Each number is 128 + 32 x the weight over its row's rms, rounded and kept within 0 to 255. Layers, rows and columns count from 0. Numbers have three digits each. The size before them is the row's rms in percent of the matrix's.

# o: layer 5 attention output (transposed), 384x384, rms 0.174, rows 66-127, columns 0-95
# v: layer 5 attention value, 384x384, rms 0.196, rows 67-127, columns 0-95
# q: layer 5 attention query, 384x384, rms 0.23, rows 128-135, columns 0-95
# k: layer 5 attention key, 384x384, rms 0.23, rows 128-134, columns 0-95
o66 100:126074155079162148151134094126078104099090090103191134114160138082146132107105170101123158129117102143117111123120150095132138140091195102180086104078135123129068154055160123163078084075131112115113109124139182154104111204137100170080059098119139121113091091094177128140114063168133178132
v67 095:147122143125143096102157121147161165181159099115120116100157087100084117177120145119136140152134156095111134107155118162113100125101124145099210130164202137128190070098065068141154109108122164128110104089135118081130149152115103142063118081087114130130051122112118099091134103103150057066
o67 099:152104129113138138194175064193060074076135113160072084131156122090123117097157084123138143140093143156085044109061124160158160100083154109137139173129146044060168100147101163158187134158104204112101150121083076126149137099110170114182105081090140159095099141180144078158112125150209047165
v68 095:056147143104127152099090158121131177131138048123127161176090116073128110114171177129147172130158120137141124105074150167096128092064162124101087143043150117159185160128125161133175110112107179108130112153123166122098081183083151110097080139130218108101103127120149127086138175097136111169
o68 103:077130208156077119106189119146110116070060132139155108082109091145097126076126134091169157119113122086134141146058125126150053138144100161160116128178121174067112110148123137150145141165139118154152122112102165137172128136145076120096180089100157136106124143090135156125139164151104118105
v69 098:147147136092129189080134084172069131123160120077158123133184133102128151123119154105132080068076118159088159132081148167160104152134076118106135112084092155122118148077169130126101114102124183156154131140094141151110131114043142104114134087139126098127132114126118187108119116195071043098
o69 103:122140198118138097190162119123135145164112129160124136111137179165138142117115108141153138144131135238098118112114160181124146181155131023104110133145097148161190120079164147216189133216138093156113141140112123118175173118173112124122151196158124129130152167116149160125087072147186133102
v70 096:138132130128155101109180080148102141100124061148142159149109209125137137118072119168127091127154126103142162165071137157167160122084110123174121103187104135212063090173145126057153120134122115072192135145090131121144144091157192168228117103106050080156125154119093171110132155121161114166
o70 099:110128156106180137103168095124144102100165122160167113135135147127175130072187109067151115107106117150098152142156081175117155119148134164120125162068159075108188113087196167181115074108138127100151105108140074134106123083138135105189103162111114113146085155109147077153114195147147175098
v71 096:134111086150169153173150173153077122159128174130132128139112041193127101147185101100094144153177078117086126135088123151183132090137064127098109158151112163127093068102094150151189133111116072133175121104157107152145180091167183113161089082158136107143121115093144136171144106111149077143
o71 105:140167142126190155131158105153118144127117097171128106126161170128146177108151171146165145160128141134205220138108140162094118095153092139131190089102117150117170127101115105099071102125123145139143140158180139167141156129143076097158151179103152124112058141150113104167129147098071137132
v72 099:138125104128118112118146060093109099158151140116170125165119139160138068142092091149142028100098063167184091150099182096126163157066121057115070135076085144117158141145110144108132152098202139129087158138134107150081108089126135173100203151190125075111086088129107161124110160133123150113
o72 104:148107139082143100163156165151143143181089084126089134124148128132148124104121132098212207110118126082133099089184165133153103167129121153164123150077192150165088082138113140151116109105099154156116136140186116135117144155185122102142159110161151125138119141155171146107174053139163185079
v73 098:114118143197139163090153165135156091125143123157149114095124159155085143083212084098104125120096084131097136141096120107134178080049129161118146106121038113147120080075146146074117171067138163183164155221127117183063140085112173114115144115062134175149067161125156176116169080114079080138
o73 102:167089136158126116142082089109142128033070129152107098139122085195142070124115079147093125127176114089122121165140104106149142164144103143123160120137132162102120110124054099168167075118115135123134159083126115115146113067124118124132138124119130135110134117120158158173103109118160123129
v74 089:113140126155125162098112099197161138188127124182110142144106137195133126084163140124158119072070118113112155141121103086153126092172112125124175120116141142118106108150121118144180117126135155149084133077107131147173112104157129110158083140045088139100120148151110115142114085187135151114
o74 099:072165139114124150153152070099060138093113110072106142122160049160138135170023130098122142162173234110082096186139159147149127109128109158097133172136131109111155108122068153153158137124090124073161159191131121170175134124094154066098042102098139118109091122085136129100161146119182174064
v75 098:131153123119106110117138168118118149125118124127085131134140155158106170128119140083067209135141148187054166113094182122121117156080151106119180089164167134139168117106152115134115137161082117106101094124143165103144070116143136176113131134146100120171150159137117140084198186092156126092
o75 102:117089101172140091145130120166169117155143147158055142114110138156063127068154149142143118122154159104132116081109102067085126091147154103111138165103110118116171138108148085111105162140153108209091152092182178136142177124100083120136212142136116096174119064124139107165070185140151058236
v76 093:167141082111208127115095152125086098105113189059113104156096129100122113184133166079134115109103063115138144103105132137142127168130138148121137092127085152154159078127114131099118135143119158140124128143134126223114118159158118059080120134123133211117117084131137133139131141154134168126
o76 100:147150151105095118119131122114145136135122104103137121112049091100142156146108142115153079116087123117175170109152111133036128135176093156157083130097136162140118107140165138092115188094093118167062133086105139077134117071089138076162085110142135112080121127129137154117133109138178092147
v77 103:106106096133174088103149188066123098094137094081133148125144126116143145090115144113151162138121136098121111133098122104152096205120077101152119085121097133127120089109132133137099153139160048133153109115117123179145156097177193133153185148073140158140083123105153134148153116132134132206
o77 111:069169184104101141085160097111145175070107160079142083219159145114173104114190134167089150049164107138118095131108117131081174129169091098122161147137158136118151196096138186112115125082137097108137111113141157126141114206096092172181118170135112089129129073131173099156133134118161126073
v78 097:118182182162139117097099089194167140150152173116119145129099117178095079180179176125139167092080122127179142133173118156103094183092124106149144107103182118164135167104099179138117159163093146088077181135191130097142144141094097090110133140175163177074092110118143124138127115131135157184
o78 101:125129134107133096124176060097081162151088104147124136146124023118064093133159157070195161086129115125114133089164085083144099134079102104079151103137141130106153129124098125168151118184068125140097078141181123119137087118124103150142075108165086066157145130095076145132096091182106103079
v79 089:121115172138169151124098087129118177130122085108118172143095113135126164141182132055082140132143151095076207116090135134208132135055148117101097110134137085112145130119141144193142149147124113184111182106119159159144137101089149108094173081103186125126085114167176102175153096094078094120
o79 098:130184116139122155131122157166121139109108126158112093107046132108129110122112134129065030166127105168119157073194112124136155127134121178085142074174158177158114091072140161187176118152156172133123158175136111073201135105148123124162109137138142112155159134070154074102101117132064095107
v80 090:135086144150071134099073096104127103140134114162139083122189123133136154186123144184116177121174126200153113125083110138121155143119082160162126105178123115126107129174078124094123116164145138114113118134133100143115112149055081130100149100151173107185095248162118074108168157192179107050
o80 097:139134114160111095126127108084121164060105116114153156108075123132143141104183147065220119166118130120091114098117174159103074128142073175157158124127177132127197203128166146077161125182140128129165118149120146159115099076093186152183116144163095126159139093160077173167098169130118116137
v81 095:145113113114098103159129171174061130145134097205120167092145129149139168127139149146076110125195117136146104164148131145093106117087174129134126145105135117135084122145083133126141174143099105190114119115209072150122150159076156099157066088160120156151152144114121143103141106152099132150
o81 099:133117127125137109146176140158121139118118108110190145150122135051186148135107176100165105155135085113076140085157128014170164106139091147123180116120129100122114134085039193094121121197112086120155077084060132156163090134123111124085129103045067119087182121097126106151092156135107129131
v82 095:132091104074110111116155141143119119169126133100044140131116149163179113159137116150192018100128131157138130143137139143114099116122119136143142138087139147100162106143092146078139124158126117167150083190171171048118087167146083172175170117146108141142112105138159139173147154111094154143
o82 104:038103144094086149100090136144199109135228131160206168118086069133094161135095134126098145129135167084151108141162130102067163085149167147146120126168116127145134108147123140131125137112156075122106151118127162105144125103142077116102129149131083144124087122153119077099079057111103101174
v83 096:156168146131126112082158117109101112109159084105125122097144130129104140115087084140094054119131134159092151136125144093083121147137144111147071110174130106102174144142139151119116126154063145080133124090178138139175111111143106102104087102124081175155087183111151172135089166098155149135
o83 108:102100122104102087148090173164067134131161108151083176095089123115116160089134085163173149184128192123139131134121178130208146106068156094104165177149104080180141162121084144133097169106070095108147162051087099121156126104123176113107109135108125141121106129166060080113108144137123073096
v84 106:161148090123141145161151135129143171155092183129106099128117138166135155172104116164133099100147089127152141153168072139054158134167174093109160116130068109138192123106108114164122170098178116100112133117130132195091053116073055178139147125107115136136152145133183130122121082184144090114
o84 105:155081117129142059185181148154069057155134123119161166156064113136122090165083183078150197127144137132154140150170160162150148133146110071149140137156136148169118113140110168152133127121088104124128151095100080073084135097094168103093110150158092180127120102123029134199157157108053105128
v85 095:168131100140167121076093129166197118105151109144129171136177120145163186150121137146125071094106187115138141184194096187060121165068152166159127116059127140112140176168136075133156162102119086092129129119179145086074147132125118101108057194143114161117120110122190062114165162088147091078
o85 096:127110122137117128141199130140068157122106223161172129142159119137162126115094151098184110141104156047121135170095156094133190157137158114169111129118101144102206103107128137125163205156120183119129156082130114075094089119146127086138123126150136115076152175122101108171088150091142135169
v86 095:146067129090140068098140148170152095144146170001114136183141120166152096127138178111094171134087113062112169095087139113145106159198130103125144148147102114093164135170131123129156159151073101129156152083100107125150103107122135164112111142100101105130176113151153117158126171104112142105
o86 099:112137120115099128163148070101157099103107208088173140172145145105088070161153134131109061106105110121032109166140133126084127097089116146140109087111106153156142105113115105088090128166143136062121125169158134134139095131155138165103137141173147132124125168150132077094152130193092161161
v87 096:160132101128137157035137119120140150146088111057039138106148113088160158123214168096076109094186154159078100144124138119135130128100105148111150172101146138107136118129119184085067153186104146159145093162108155120116207195135120115102097109173084115147079109096142104101165133111153117123
o87 108:068132123150117153137135140143106132098147115127147109076162140093134098098159113161147134111169179125117081105117116089103118123136103151082155122155143145101159127121110087199187103145112130153194124160095140105191105097182136136120157095105162122051171127107079110108083118114138150098
v88 093:139151125148127159153140076125117093159158086048114115095121060131142141173108159143119164169167136168185183112122132144145165157153137085126107099105115084117159113135171117066206082135145066075105193136109153154196170145087178086138097101079137103118165132111124119135083164142087063119
o88 100:145105168096126125158196150122102145090135106159163179149170155161199164052140060136164087157132063145053166128182149151182120155121133161164178124150088121117137147106106178138122190136106129169136091166137119139076122139149108159168129135103162097097099139157065131196147086102193114154
v89 094:150175146132152098107089100087122112117116138127079193144159116173150078120145085084085127151183168136095154131135113156100133127153095112112126136161111117138145146090175051113125172090153178102201085093146135114124184115126097054106111145064218117089116095137134140138147174117122179097
o89 100:173099138099121157077149127140156146192095180175114159111119112129124136139064168127086071138102130072183074164070138105141187155115052165116139119170148160145133118126118110078130102109108107071137105098147137155083175100124181133054112144178155099123093135136121133155095145145215139133
v90 089:089085104131137156181088199173183083153134134118088138108105056116208080180141130146168117084137118121122145172090158123126112174083117077102153130102129115089120128163143164135061113118149136104082079088112108156220169130119114109086124121077110153187146134136062133187187156142101087119
o90 097:052164085164124083155147139181090154083151137122155107117116149097107130039132097107136112150123175165109157149122122090164103111164128084114093089152127146107119175105086091105110105113172106124121076164152104117114124157073075142185176145149141171135108137074155180082128117092152143121
v91 094:160168102147060129150120105180113115208121166148127131163131101140162155126104140086134076144122098113149091129142134122098146117164122132121121139149170111092159168111094156143133110144177126160148175125144118105168176144150082087162128108124071143172101087169173143122109119179138121185
o91 101:121158124074109111092144155116092126116091084103125137145099132055121145108109161085148171096114142109084100102100108182163113138097164163144146125144136131110104150044106120128071088119166072186178158119109134078143096110052081116069100084097180142084112137129131074142146125195100142091
v92 107:159076116147130147138131112159084069107113146116159145130130127148144126107152137142148129086149070103126129117080119129112084120184146098163112108092117111100186085147177143123173146129145120127118164089208078136100163127155112081142109153100136104143135136114124112152113103147115208107
o92 116:107109154073103124121103088114068139119071136172095168097176120086145118113172162068165158134121130075157054157109155130173142137074146126138103126108032146113067173117129127173051150141085144102115135153064151120175038119150132100100179149109139150100094131119074177052102095106093100066
v93 097:139143154060188144141141132087155134127124191157093148107156092120113102232135096118104104102093122144164124120186097130123119147143111174139072146098146141128161121143208169142132191175149148141121136068117095114162093119152145165128148140130153119117073176162131123069095103113148159077
o93 104:113096058160122131096117108164135176117195113119123121133077158116106096100149136092156162121094114112153081154156136133111123118120150126133136129174114145135115100143088067162066168093106160141122113170116110141169156150082149108178090154152163151134142108137167131054122139136200152103
v94 106:152142118148123127115164155131088163109120146142202160087127135085148180111106106116138144076126133193119070089088096140108082144134114107153104117152105160103077082084114101165171149087149142149101132137086133092129106117113130095127142077098186115061146133131148176128173106133125116122
o94 110:103117163098126116091136083127112066130099080166141104168111131140125111136145153088150139118106155198182074140069116089112151123110160066111103140120119109119125169134151103150092108139142129142156163123090083192118128135135143100092119111184130115141110091104125077108109154177183132102
v95 101:046157126164074071107086112126104146172062101092156155181103114152121125109139077156111132146132148157131129159093160127192171170117196128105191146081122120100128097143164157127117142149112208167064102161133121098157096164122116125083101146110171139138123145147186181149097132134062119142
o95 109:109108130130146118151131143113165079111078118153153088088163193135052092214173132111199080099108041047103099155161128103147090130148061158119087141211141098120124136155105164144089138152148108176158134147145160160097138164113168169135112145169176178155130131156159142128135158153152123104
v96 093:141112141164174119142130149154142145155168133091092177089139076142140128082132123137105153127096172171106110062126117134163156115076132108143117134094104094139096123122128065116179157115130122130141073159156097104180116124104168144141108152065148170125155095055125064173119162111126104164
o96 102:096125120124077166188171087154100134085139121143150037134131110067072173131097120095126129140144135133149099109105104066136132118121119142127127069129123158097151094183113123092063105089128129137090067092179163147120135107154115122193089130149189117165179100152171137141152139093139135185
v97 103:128110135108184181214134132095154082151143198157129112178136140201139137069155104055165096118083167125155157102112186145146067123162117113107131108142120134106098111115083146120137158102094165153116162219099161076113127159157113091110132078096092163151049138111147175112132157102159131102
o97 105:172113094120083121075137095093148134086065086174104157058194123157182098170083171136115155126142134123124114098182159114136132192105160125133131046132081107152092133205154105115187141137106146110131169158136095095103158060084090113136126120144162111163138153141169090151153103167141090110
v98 093:120151135102146103115115152177153146138128090106125160162119138154079199080148088141147168086121085130134125179068166184183141093123100160134150110137124130105066126109101115129141136141168153200075143164141155183166116171106120126171135174125095134152046154107114086125120149126119117110
o98 097:139132089116132158129128161123092067057104119110089115193143160129143118150075148158094112163115130143148120106114177068095080091146158081125139138119088132177113125112151099152213156133168132177094121144148097155168104153124140195139130179100095131112087126108152172129106111116107201181
v99 097:135174170151085101117129173158098156092157120131130142165154129139101114103141114149127107101155149131073076152129105123124142131078094214151160143123141098129120156111160118150084101135181135151118115135092139114118132061143128124154131159126171098149143126101121131076110134074169140164
o99 105:092110117133136095138139088091078145144105097158102084167150107131120143135146109086153112130130115141093133120135142156161132087116130107133151167146129185070132103121111139116179124112152169107105095087137152173118148132090083146149099104071155193106082177174115116128219117118100129070
v100 108:123167093133165087136127168145155115105130135162114075112116168122114100116143161167130045120154105098144084167128174159099138087141136094125158154173062137133148089162083082170162130057151075103128164097139116161150109077112136180121155111117149158144106143093133093147141087133121111118
o100 106:062159112129118117157174119095103078140115133120107151202142158144144063112100110051126090199089140111118101183125116084082155131085153112133160128107115072117089057126151121074121102080155109112140149115083114115133149146142112093094128159131041136110100124136125078112145158113176122137
v101 099:152160115114132107118116067114056110066115147156153081123064137167156189117141137127093118084161125086122177093068099172152209124104094048031133104133127148121155140179110135055150135114095093140155154083141100068135101074117051099107129169180135151174117127092177171133113172083125145151
o101 100:102099202151134181153097139131156169115065144155163182135136143100128177138121106100133083114115096160215112130170174096207130165103145144152109088072108095170145133137084110111078105107174125105050130174159154125113139112128135108080132123137086079110173151076121143103079031190117160133
v102 099:102121175152124099112143108101173194099141124084102117095168069135137110119123144134131175154205083158187101082159111098121151054090158048091142156155083129103108095097190117156130082129131070153110074098180217119181153121086174150181151108094172196081151146105122155127129127138123095105
o102 111:129172110080153172177159146125149089130092144141114060120124080188136103114096106131106101164083078147100175154126101062152169071202121117133114111121166134085184123104142089132133110122138132026092110131100088127100122131127111075070118160111120112117120108205130146100076100112135135198
v103 093:154158126124148119133135172132099184122162132144150140129092144126135050146112103132136117061098093126149179187134084122096098155141168191146134118118082130098126222093155121125100094118120140112094095096109094085127175099091112158175155136092121100162132134050155127097104114123109104113
o103 098:201115140093099153102103094108068128132131106125122129146131103146170156118170152062108162149131168122118113106167122155088130141117138116139117098134124140144141059173153189146199177140091171113108165146101119120177146128108162081072117165136249163113172172084154112099160103125157196223
v104 111:122148133135105140066148130103113116127110118135153132066110144140060145187113098107108154078155113152116083154104098147093176151149148155126130102138122130102143117056092116163106161113138157124127121092149135107136131110131078163150122141103165171165082161142140151107135104119143192118
o104 110:133118164152115145100107161122119128089085168125149214126149138166050125145130102164165137165124113085114050145188101111232108107077162132158156176111095084143145071121101147125146183114084131105168167094190160130075180083122188138046151071133079165157110134124134158130131120152153115123
v105 097:109120159114125137114173160146129190094149148121160176142180149177178111127125150121135133083073066162139152181146113163115150153159128081139126173093108090198101162092131163100121156097111155072161143105165103160085117135072093149121179124161150136161152117133108193091128110114120122149
o105 101:126135093119151125128074084145085116126097175119122142142111103105124085099100119082198180176170184198097124117168164086083164129128067103095113143099160149129146175113148150183117082163080114162091078134156147132125091137126164075139155115146167139158112173190114110085087110162086136104
v106 098:148124146159100114186124120203081153150181184184107113119191145147119093036124104099138111183142137131155185136154120162143126154111139070105095152141076132172102074140118148122128120126150076137112120159141218143084200148154218186137105094070218148130076131151094108156185144137092055120
o106 104:091159110073119143183108050112131132094024075113089180147121121140130189091094082167072113140094131112142197108071167127095146132189080131110119135155171098119138189085114101141125108065108161180111141128093111135068125126039121088150154131046120140118112125102111153128151112094175152126
v107 098:113211125051147108190146150127091127150124170150141160170125081201108069136083152101144133140056135097143143063122111149074125151173184153130060079119164105161176195127164148147114104117189104075153138107164126138121148051172120121180150182113117115130152158125110134148151069204138098137
o107 104:122112120159151115113167132098128104155120188151138127147166130152129134191099132165101129110119051093141142188122140171123141127073021077106199117113142135134123087079126093098144205174150151103108097098093114117060116171126117129055119053115169122153118108118152130120130113122169171087
v108 096:141083168136092106105151149138141110181179143121143130143114110108137125123130150153133112109103097124163135156100198118086119124125094112079096137094083148119125109160121121120167111158134127111105110115109133095154056168113098161157095112100164102180127181114174178120117098088140085101
o108 103:134157128078211138106068092149116089070100071122117127092147124123157134125154047095172140131132152102108163072085127138126155175075117157122100117146109057133146154141136188071107157186093144225147088175131170159158110148086152144136139109104121169145135128114116123143161135143103142091
v109 093:110113125172146077126136165125146137090145153143136103133143168110124119152151135118145180146134168103158118103161140141157117122077150054119126124120123112102141127099175111083139131079125149073141128099065136106157141181159171047109147131146144083118172159077119162154091118131166127100
o109 105:199140203116120140146100045115103141145097150143102115161174138195190127112110106130115069118080131134111098154104137181109128166090100129136131154125080191099123171165125084183162153081127140167161068137139143139097180165115125119083108119090150125144136103153130138117160124125123127081
v110 098:140120091167130119133078151226141182118109096134139122100126133123191167134149128155118135173112143127166151134174060132109122094146184168090090098090129135133101157102122137126163129144070093060115119090108132103144145141060085122075111118167172105078119130121207139133159105123078088108
o110 103:129147099094149115093120098113134190101049135100097174168056156113140157143138110113132150132077206146095096086162169120102125182124113077143080113145170126044160153132091086148139085079159115128133106149147087088138097159062151115154150076099137163160131113059172109147200088150138079114
v111 096:140146137157108100075157080167089147166176098106183130157127170111099144100165134175083156131151077109153138162108172145106145116117161022061174148157156143146116131162178117191133149117098129106106078012078121077113131118117130149140096123151094143116161156149120130169101091166126135125
o111 106:122077175133172084144127117200125122148089159176112128084110150120118103093088075099093108123140170084110119127166084102110170123144122129137133151093145082081183117105153153085068134148154145096110138119160162166153146079193178115081124114058183131142135111165114118106133171109130120178
v112 098:104140101101080114153187140080154086089089121106119101086056133137065166106217140079103151128092142062117097155037182083156083093114137134199121111148123072125099127122126108105124112188126120100083124157129155144116195135163154111186145144125152108079068126084136150196152170131116127147
o112 105:113117159177128134106149093139115178111202096091169140133141103104144144103109068125107096087102152189095174148172156131149222115099135111131133121100092192142134132131165113124160168107139179132133110114100157120169088120149157187149154141123092096103149104091133120099150120131045130111
v113 098:140134178137136165108155166118131194175190129107161112165115137104104148152122079109160096078090134153172133162126133112055167185108129087124184119084194099143161124093064109092166103006105125122103174169097124102131135122110118143097168100085212159141092094128138133117128113109110108085
o113 102:114122101140101132099152053140133108087111149154124103116097122216174088140108167102075167158135113104104083111159107108139155115085074070159110171156136182101108154125123207132145064209109101126165128118121088186138208119085130100126077100113093192156122163141097128089146121157154092171
v114 093:152114142098137132144140132070152146119142146152153130150131103117151158151182112163132129107129140064200118174091100100131110135151144178183068128079117118126033143126137165172143061152098142128155098106123102108109177147070121176171099099160128100108162133175124112104122128175165135103
o114 103:162125189125153115132107112164139136164126103139096086104159116085203102141118200138186138153132132149072165128228083128108095133118154173159104110072121168122159135172143097138139176111143134111117103114048148112109100076095126160109084105099110147092161117139169109096135166099117152092
v115 103:141100111142106106115155132170064090159195116097120143103171129093089137097085117113132195092133127160113162127104105136125113138128115091117195089110147161123123093094116102114093107134179152122099121119175152100072163146123147151159149132077200085149099118148128109158121107165105094106
o115 103:171137122067112137179130096104106140113147151135100146140125181230115177090144086159052085153107117118145115064128118102119117123178114141163160172101132109161132133184145106152159118152092158150191149097122169142107131083110164086131089183137124159109101075111132105113143108142126070072
v116 093:137161116124221132145142135061115126122100146056122141072094189097108120098118119176196113084119070114130113090103156161140104106116103096188131140095136102083249135168157134131126132159150099121099151157093129212132153087109113123126067152135135051082104131184134173103105132123149136157
o116 109:130114152131157140140168075106113113206109076142087127133131141203141104116183177072100146100189179071151105111100195188123097127139158141121096152132116223070123135094113108168075108153087108131105147080105129113186137081186121138143160091109135142148069048084111135116132155150129153055
v117 099:173135166138133103143146091163155148097097112154107083151144109148135131091073141154148131156131171159128080144151091201142128182100140140169126101103153148140099178080147159141217128074115151159148145157125184138155127109086116120149038148102097146099138175146148131120118178081140104102
o117 107:125156135155138144088084128127096092100109123110120108158185187100172220119161129183200155124131115124135183121128106099190152126126105103116115121198097126090160113085192067133148119188129153158067165129123120153083094166095153150116128075155156119101094130128089125107104094189123122127
v118 107:054140140109125101181128147108124161161084183128110140169123140169137070094167157115147146164075135147076104139206141144118089157095132112124146150098137163145214146057135157097108127135154123106085154159084168150129110080174134056161179137125177127105088125082149194153127155128157138188
o118 104:164154166158129134133136064172149143199181132172142104139143098116062144164091087163203092084122074148098136175114078169147097147148046105180032166151202107123113127144093122151148096191140095123148042139069157090135144165188152116136137097191179106162109085111108125118132112155100194093
v119 104:120128105196153155081184137098146109128120138100137128148071104135125112111111148134179097152122102105119097157099131163089162121138146157164145166107071157065094138112125154111104122142137116131130138114108138150102060198160082150095177150150114147197095147126185109166088099130128146141
o119 105:123118129130109140073095158065169110082126125075130167173144165096135047124124099137181139188096149094167127111160118052123089124099103153124137104125095136129105105124099154143174077078133126142110198138167133064170146145150096150060094134104157122142165121145098143133105131143102123141
v120 096:087153096104115172201124114134129112133136152140093084138141149119129166168189199180092153117094084105138152104160141107126146104140090094186137132081154116125157122124142160158148067121168154129110227145134198170054179196136175093106114132125178140129096065149083077095157130147146129162
o120 104:199144177167179107123131159138151091129166107202190171128160112129165101095152077094068114110141112156111116118130065207158146105140123195164111156122134118087137153153106156101117115142168103137154118204094124102107150067158133090053129083159106141122168105053078146097128102112064141119
v121 099:107123183064093160119080122149129177088124154102170154119057190121122148166105064105174138135167141099157125082121074093101146168189143125140133144116115115149135129095128103112140155153143074023126117122147085122198175103167103161139145158147086050111157099127076129091128108147170120136
o121 105:100075113149117087101055123087145115161133108113118154184170135129110127152130187183087142128164124121137102175151125103169186087136138108134174102150149110197126062142173181132104071088107159093083144141106080130132095128102098129133119115096141166132125171118145141110091100102165174118
v122 093:133113148152164129134146121124097149129115133097140119134106137121169107153129196109124159216141180091138093111139123083140121059140080149145134139187180143103152095086125147083121116107192120136149156146127160157131132139117192132101173104120115085126131115136152092146187133136168111139
o122 099:149148117087107117127168124113115124087165152137115131199100109103119128175048089131054059078128106204132149163148130129089160088128155149109142112162110143124109150144161118133105067140087140098185096119092101106150143045167114113142107125118140084139171152143135116122090155136165136101
v123 096:123181138086167115159090081067147133116137118145138121114162129110179124105111114113083088051085099133147111095094110123051134155123126158179140121105124162114096133136153157182089111093109125139096114185078144131093141144107142072103065124114120110116104106130170166096140124149106171127
o123 105:117153138139145128106213152140072100152101053097155139142152128178160130103131167090171117084074142157099157068061149159139132084163094134130104171122147125091061121109115150108111160173148072103137152135146134211150192134157101103103161126144107128175041110106146090140152124108080099092
v124 104:115167165154120095178149121128164199119153136174147196192108145147130106150104079147130119090066068153139147106133120122087145145149140137119135150171135152203103131158134193118117210130130103094127135146126163142230117176101127157199146118160128116133115123152110101162082099145153178149
o124 106:132095067156177076110144155170131113147197109097178131150120157140107124107114150128185179161134164132171159119167152104127210135142085103100131165112144121181146191108070091120168086183190069132084096123154115178136090143136106132160156154150045118130120152114144116074135150106091172133
v125 104:138122142137183120141122100121135148089108188061170124156111159107123132157129058088146078167081134116136098125200167151153100124164127111121136127106142136099148113097145123147178118116119127072101091115123113101109188081152155131147161158141160065156200155119120121129140132126131164103
o125 111:112124128183094132168144103113104140167166121130109093109116153091141117096176152127165199124166131138096056097132180109114194191101133069167105153092155105090074130197180119122098114135189160150130023075125108115175135120128134132094162140159177206182151125150122110085109153118157086128
v126 102:085159116118125082122163215090200062105124120172087180163212082128101074157099172110167198152132192159112152144175184160113118099153161144136130144190071089146083130143135151133109089092143135145091149126108124152126155080070147143149119098153101161182108171099149126097112160095123124128
o126 109:124096104126101186108110157154133069077142059134120097134119169088104112084153093095166113152108138164095140123130116146073140132094100111121095128096077126092151138088112146165150145124111060057108069098143107119135139104080133121148169120130126083158091179137108172131163160163138071152
v127 099:155082097201165176134166126117138111180110112078154134133097093140140074088087136098172105181085125137208142133084137127120145148130144164143116154078166146104109165088152189162114129165146125112104089093139151128123194112134137116171153126175142149121157044129164144112093083136199114127
o127 105:140097163095183100166102110101120130120102157170131162125132182111154190169127181198140102084168130117144143095186171182170116123122143144118159090163183103112182141111136208116173180101124150132182140117144183101192126112143128136108120077124124188151142171122142146071122111116154104127
q128 108:147152124087140170171126146169102132153086135150081104075063194196146139163144154125183111117138105125111071086119066180092119156117142136145150182140128152111099075167117042166129101103144141121124146150108149118172072143156077161201140089090124124183092152112127119168130107121124156132
k128 081:136142064117171099114100111121149136159128113100092159140115131126113069185137138184074095139140145108148134133160133128157155112159068124160162177074102108142090142191137140130154111119113102140114195124051113135125123094123135118146133154141111089160108164107134124152117156118091153141
q129 089:150131159130091151108196083130109211124093124115112152166107081108049154117110090142181155147109098117155134088125144082179093058107121165109106154109164168091123148174041142138150101142131126102142112117167123128094155108077143132148148149167166086155188198165099137142132149169103123153
k129 077:108115158156092141162038141131143121158158181127118136135071160165175122110143162089087122131150132127147146127074156129146180041114112126097178102063062169125161147092122156101065081142120131078117099159119156166118138100122141075167135095120180153186143111168114123191127153159182096165
q130 115:117124116116112102214156106108093110109179161168177131117199106138160117120129127152115124129139118139124143153161149150136092137111155121166138093161176131138170173093172153099152137129166121163130109147138117142146125141132129124142133184167179154069133206110125158182119095161129128067
k130 079:178103068071146109118105142127134111122177121134139136127112109089109094120128109134136135098103153125110121138167150196112146142132119094169113075161129168180109097137142206115145132132129113160096105105171098157138120148080103187098105059133155067114148149145151138096128141154106152177
q131 108:114064114111142165120078155165128163151065065103122168122117113092070194129098097109178152167127148141183129141123153134159197110136097119073163143143139147111091164156123142166080115096141101125140122128076112110121192086110122163124098148155108126105166123133083142119149112104107121120
k131 084:134103108173098153211113051131165164150128141127105097127120137149197091163094089129080099123159163089074101068079161116144114072202122119105137129178137196046098133139151091132093067168116111090135136112099112143188131172160102166174075207140133096143112141122136087114113126199148160151
q132 098:107124108184143145118142124102153096132098123167115084130230124111180120076106142154169131132105110108175171125153168158097142121160142150133170096126147172135129167116145128125180144102146090110195117127137136172120150138184103118143148160142129113089083116115089148105078102103111120094
k132 088:116109169146109047114140154145094081095145140092142110128158149144134116100085127094136144106122167157124126164166166098089148105122137171135122163161088142137145147143109204158146077124105017139139034096122096101157152150094078142121115132144152152167143186157177133131173213145134152180
q133 103:140168077063087153101168186170111152078061138137107133114114114170115127172128112124191195128086147110171107156120133126110082189113095145098084055146129094128098133108141094156148130153165099153113120220126106114125107099141166117044114118120147130116100146139145103161111172170163094160
k133 102:161165088094189145153086143125096109117126130056123150132092133114115154158095143138172140150134094098067143163136081164117124091109168133088148121102123130126142125104078137167135166176156141158156156136104176085169126119144169124110103139143090138142187103116151115137185147116114104126
q134 105:138122134098125130064171145159083109161133105135120161107121106152111157143159103107140083122066093149141123135162134128143141121124138095146166162134102185121154068193129116119123144155128163188099127147147087102168132163152122136085137063184146142125107167130105105111163104139101131110
k134 103:112135108104096161148114107119097164108114118084055147149133110186145126098102173112138133126072160146080126169086087106148157095134109079155138095132184163112073208172124095134125164153107129148172220115163110138185126083169144096176101113104133150140151133103061144101162123086135141122
q135 106:106176109086130127165099155126185115126137106121088162176150119103112160157122123126129110123078146116154137136119096160120116135123159132151078155094119113098124166085196100170078092152094138185118090107092171137150124170123091181168132166149111110185135131133154173094142155165104207110